Part of a small language model's weights.
Size: 9 layers, MLP 320 SwiGLU.
Architecture: rotary positions, normalized queries and keys.
Training: a variant of Adam for these matrices, 107M tokens, 5924 steps.
Each number is 500 + 40 x the weight over its row's rms, rounded and kept within 0 to 999. Layers, rows and columns count from 0. Numbers have three digits each. The size before them is the row's rms in percent of the matrix's.

# layer 5 MLP up, 320x128, rms 0.18, rows 269-319, columns 64-95
101:514489579419455485485477452512571509499484479532483533556522435505550473454436466515521529464517
096:440482571519546532548488481583468479549479473555502565555501442545531541472503525542451535515536
099:508449521422391566563475516569496523445457482472377539494454564585478525461547505503481518551532
102:530502472452453461497504457508430506504502526529490497518459447457537526521572514571489470489434
096:538510526515490467474527473514497494487553489537471531454358477483498467479474541521537525486525
096:408446497505488493546542523457497440502559527514489548502515459581549493488388510452490451494561
114:495577553500435521469480504557513519476471471470572515502492499509459460528533541492500507478480
097:477477486499508511493464446524507448497489511499461454488470461394470505511555465499440503528489
099:544568498490477466551488526531445495520540472472510521518469546514509471456503524466468491502431
102:477520433510533482590489517501519512508493413523520499536490467545522476471440542461589502470488
089:546496455542534488553483528540539477480517518462505530564505473449481412470467536521491458511537
102:471464469501446554546514493484534511634477467458547423452454487561460514527530457504463479542516
099:470529488533501474573483481448572530507441462426480510423486498479480518488515441422474426483487
104:501495542504435493556526512481554537476521457464518430458526543516513495502538523532463518443466
097:470434511508538538483463474506573544471586455529518489568501506535417574471611509519520392582511
101:506576476502454486510552481474480476444533521512573490443489550574525517470482521545569483538499
097:499457569502516557507514524370467470552502491555408462565510538470484535489537430417523501522564
104:503397455517514484561476498476516468511562476483533512517546487518549407502565525516410517535464
095:535512423434482497494522482560547520399592529510488498501547476529496475491473483494510533530521
099:504520517565476483506494505559450497482534478500484500464519540495451550513488546488492511523475
101:529502500464496579519495470566452501497476527544522507503514478483443535563492563536464513441499
104:448518494531509462486401497565441458471456477469520500550472551444522428498581481481511472458511
098:494605494509589479520501436541499553502500578471501540597511545529518453560458512502575486505488
100:497464418513550473508545474574473548442531507524444524527484474500489456507542455525593551443539
104:458449520513532428471492460537553514456548533536552529479497528451456516478436483439508435538539
105:537501510510540500528492473487446564468489557542480550495436488479488543512594487539446423519466
103:461534512487586545575478448535455490546477552494455538501555585545497495500512441465533490515523
093:544534474525531570534501555518526455571469525475436476493495505567463526528539547465481477538512
101:509440512488464490520522571501472512532470534441534478456478554568530481583517458489519536479500
107:454474507527520431494505423475522524471526467449479550480505480557527554503475469494489531455564
097:442469478445493471484510455521460422441493529550543519440488402495558393485436474468476507521473
099:455490441525466548486484439449490527486524549469530475538494486484531424445446502491485501559482
094:443497460546479519545551515463479444493551551510440515495520502529451449484485546472427471470526
095:484522488434427479459452554491471513505493501529519508541461539459525529525488499465461493444538
101:461456541489512436499477520495438489482415494475449519496478504501550481504498497495487548513488
098:507424502453549526532493521428475497416478440470473540532535454413463412433522512471500537525473
103:483481582527554497516538526445469514452535454434476485479488558484513535489545506437461438518501
095:479508535503473489506538505506469526530579511463504538501514527593537506474495515490485519536539
101:523428566537586435547385507519523544481604514517554470516473521484451485444486490521594468533507
086:560522552512490509498468472358497566501458520441484481557548574459484507505473408472534547489482
106:539523520459495534508525537479467521571546473510474523458516405510540497476448528531460549520557
084:486539504510417500516440477484509496543524532514554443466547414502453494434465473517414523505467
101:506528461517557476475485589550477605502507524514536502543489473496528485501444531510500488540458
102:515519447535465440491502479455499527485528502574534473466478453478476504495455405478472438484497
110:421535475492511546497489491501513508463453536474443558520528509485543454380493482449560452552499
083:514432454475468483451471500503529523481489497501506455515533486486454485541511475410466445504505
109:504475475452502491401524478560472602431449448538504547418506552514482502508466454588466531442451
102:447490496510474515470478458502475502497464566400529519531499501536558476493506441381514514516520
093:562482532511472523540603498575513528473508511571515529452537540516521542484520505517473534452580
102:437479534563492527519451449453609490468552510499473581569517488492454369467535440493527518544465
103:481441593457498499463450516488473563428487561523489529430531542514473531406468431527419534497466
# layer 5 MLP down (transposed), 320x128, rms 0.178, rows 269-319, columns 64-95
097:460527435500490519509490535487531513492460511502479424534618521528524514554523490526502432545423
093:455468515476613517472511484473472466419535526573472525582577529488484576448534526503516463524485
103:535514493543474530429492497512571551487479505517435470525561521529512482496435559491597525472494
102:483547470491501619511471458544485482529507435518529514519434385546490477529566503547511544506527
092:497552511524541517528431530495528531556463491490498511506764500508533499428479461546480508523539
095:512513462547463590536434519474541484566491456438526432445428480550520575422555490540469504504497
106:514517495469483414471516496515524505505458488511491527487694537478481514579484541488461493494519
098:482496512547508495500536481496539455505424457423497548437490466477437527513509504459481439484566
099:563541497468519546481505427464476441512526496559539451492547488532478515540531553517536554484493
100:599508442477474576437484447453511521511493534487425476460406478496564466460533471496526517526533
095:568502515475455453519502538487491562587492507579481494450583492490512579498459564566542505499427
101:507491488531535482535577441508398490451528509436546562562526495532502528503557484432493442481554
098:499509454503500412530546505484526488462503497495471515489463490380498579536455470431465439481534
103:497507507526481547517437555506567475542491484459451521484443586527486517454467458593507567473536
095:490505539455540457469487459494499568517527482502431539527498427529471461471551528549542493448577
098:500520577517485526514428486566475505514479560479480506484548528494515540521546515525530553517556
097:543395491494512419514512514520493539500464458494475519459522395545456496575531483544533492456427
107:450471496494477505490478534453486467515502538524530510539533528530467490622450553527559449538471
091:498460534429446441462456431522517524494458556525513432503518524530517506390499526624534456492538
100:488487422425512504483529544501493544535496512557475468505515462497534483515506484499459499467460
099:518485477479479511458417523509411419585496512551566483511461513493485519543497447504570470516494
103:504492515562490461504564511559518548428490525488495530525518472490509478591522529564550496388447
098:500581430481479540516484532454479559542482456433490460508613538509500553530529495426489488509482
100:525505497461506503469442540472479505506526447540446485498586502494540492480582522507378542517518
106:532485470461528491474529458534573486446480506480493502552560500530530522540499423535512449516524
105:550515489511523572495540491355539527548477479530502483470574533478537497615550440518446475479572
103:504475472501395466504444515507472497520486548540543579501521482503520537461430564562517535430425
096:464486496545526553519548502504445524591519528460559530570548423587520550568495420474476513505478
103:471486425456510544445555519517564416496507455494493463474488517464435480449482523470504496501582
105:463458478519443548596507452501463476518453524454542471508418518503552500419483437425475545527473
097:492545544503437510473518482540532529514453551381497510455468523448554472533499525520544471465482
103:518475510595490566556479490443402556550523477518502467515545445438532563502448554556421483529424
090:485432532459474505536558490509426555562457443579510535488483519508448544472518486512484580517478
102:463563469484460523524449588462512522491477469489512499542477485436478452443421546436507498485512
101:547537509455522454518547557402504595605443516467478495540501525493475528464496502506394454479466
096:522533494532484456546544492526494542558506541483472561557508560576434535464485451496452535513411
098:463502503489469456495462533501557424514514557508463502559612612523540465527524533533525450483486
099:558479488448531516544531473484434451520490509499514523545491538511561557543529434444524499497541
104:486474552504526410544509482497521447501519545591486490459474530509456515461514493464550520562496
092:514517512454466378458473517489407495478537458508483500566507525524488511456460496513565490499404
104:495510497549551532439476455467478528516559446530550475423475468471506558485420543442520437474494
091:498518528607452466446458499469466504532561566628490487503524532511483554587449520555503478451416
098:553505515459514490533456545516510548507532486504536501398437483470499507581520580553521499490474
104:435471541571527501503536549540475437463470511498556539509525529504496460464526442544457477531472
108:568474395563523449533509531432505507454515486505505497549455480494551515492630468492497481549479
087:478551519628585512453481535470494464562526588501548486520483462450463491480468533500553416458519
106:515507471468505494524487575489487469466496452408549515521492404596444422537475432519481486516450
102:468466467513482522467508497507517475497530531448555501547422536609539490476598510514440576490509
095:541568490491426495524556564502500520532540515542468457463462469463543507548569558491596480482518
104:499582546487507512548474545490542471407550496454507492518508475494459553444410471446486438524587
103:484532515426536578494514478501531500480552503441549467541582493472481472515513461438474548475532
# layer 5 MLP gate, 320x128, rms 0.188, rows 270-319, columns 64-95
096:488493516555538498450496573555421433488439527486489491510502444528510518506504509520506514483518
098:490534489455534515501515537569601514427484424494491524483518477426523563485536532468536525518473
101:416481523523477551510441526529529413530509452496565505589513437460474490431535471510493466444568
090:483468527500485460528518545513456541376534521509475504472391436492526516540499450466522483469513
096:562570451534438573492455556552537524485471471484466515464473537421472519466566525563498522463495
108:516515602492446493450501593498534534473480435501533543548485519432456508543549481532490524444546
103:497562523545491502507507495541512538511557480527458539493479534434500491468520436513462541526494
107:519532459512468447399534493521472501456516502450465489500442409538488514493510537531525500545502
103:529520544520410605513483526508509473477505548480520454512503582443470531499551506547503571479508
092:501504520482480492497443505466573490448484508446519516538448399522525469479550452519502528462505
098:548544503526549446527532510557466529466483477447534591513477559481465509484423537487510490436584
101:511501430454514507481509489561570398550522559496522495510493571540528524490506523505502550489518
102:415508516533482480505522460541522447515458464544479464478494487498469509519537496508557544508511
089:530579541494458531531561443465531538430466489480564450467503521462483510514515485454491524425467
099:456519555475504501526521548450506444495394539487573445496520473473529514532527608559515532496592
098:435483520440463474559455502526552500473468527522487472535493461531516551506492411460502462474528
106:405517440480483434499527487538560438485513470508512528506513384492491438507592419557520536571504
090:444527540505611524544522466490496446570420469461477530466450491425447503462581519554492505484546
096:486590512501420501511533511467512561448480476418518488521474502484447532516519483485511540475528
096:520503487507485447538491547478481513420429499407517523463481551529513535529514573537523480536541
101:485555480459407489517511487531531500465506431518498562422498519563447487458410513523426508498552
096:441481416463432440506563456582505487506407489468577572618486539498515535540525504524477506524507
102:440513493498448553516514476525507480438453504537481517562477469520519507477475551477501495522597
105:447458564436559563467503479503461452493501466542519504529470527450526480474522553507535441496560
102:464618542556488489516407470570424479432475431522546523488492524419510432496490408506464553469506
100:519495538480527505551569494505486437513437472499505511483476483519573438471498445464444490567529
093:580537534473456534609449428513481459475494531505502491494536528548501492506565488529597538437490
100:470532490532499489411547468536547403533518453496538479448499517476481483462523570461569478531539
107:502533435471452500549554451520457432432479574511605569599505492496480471512509556516479537502457
099:543535580449435525520480510480500494531524472449461451519471549447473520466499447552442580490530
100:495446535427566512445545482488553528524526515444496534539479446474493447475476586519570479523528
092:511498481475539416478414570452518537524456416519617518472452515456520461487473521500490521453542
103:514488530442523501558536431525497509443499461483499514529417472546504463465506525518509474488518
103:513526495505513501530601536492499409510492512514510482463459580483528502460492482495502533560499
095:537464529436526606485516516493495441515478449509506403496552486461560472500489484467461510512530
100:497523578488525514505523490514469531507441436432492571436492541524491556574525460487458506534512
099:506548501495543496472519426591485515561501561501544463577480531458527431451564412497510446508472
112:425510478474551496490459504533470502500531489519566468492471506501499454500473550541523466522559
090:511587530463463515552482506487520527509406463473532567527491516475481507504532422465530517437476
092:563475476429517507509600504509485391509483562473565498523522502441506567526482467466446527424466
091:512495498481486509513481491500592477509518498520501548492489436444488533480513478542456576518483
104:518502499458504529576518489551481415551476427521618548454516502517525533464535504491478528497473
104:529512472486565449543548555510521486482524500520453444460472480551437489459516616452533457483468
109:457492478445466526604499439427479434527478478461515509517496405399562499527602512500499548485493
095:401515425492413517474510472490546514490473481474513573455511465481438412462492508460501487458522
114:439555476464494523459465464514459550500495508444478569453484482535448500528450459508518516486569
100:492577467474504477491522463436499472479489494448572533561528483439493488526501462539557540580577
093:474505535509462514537534549485543518519541451476454411379490513468482513433521532533464573473493
102:502550542421437476590429539461475477481474505469480528520475482568560511480533512384440540483525
103:459498526495479504466498551491496521485550488466509545538471582551434513465486528468534464551493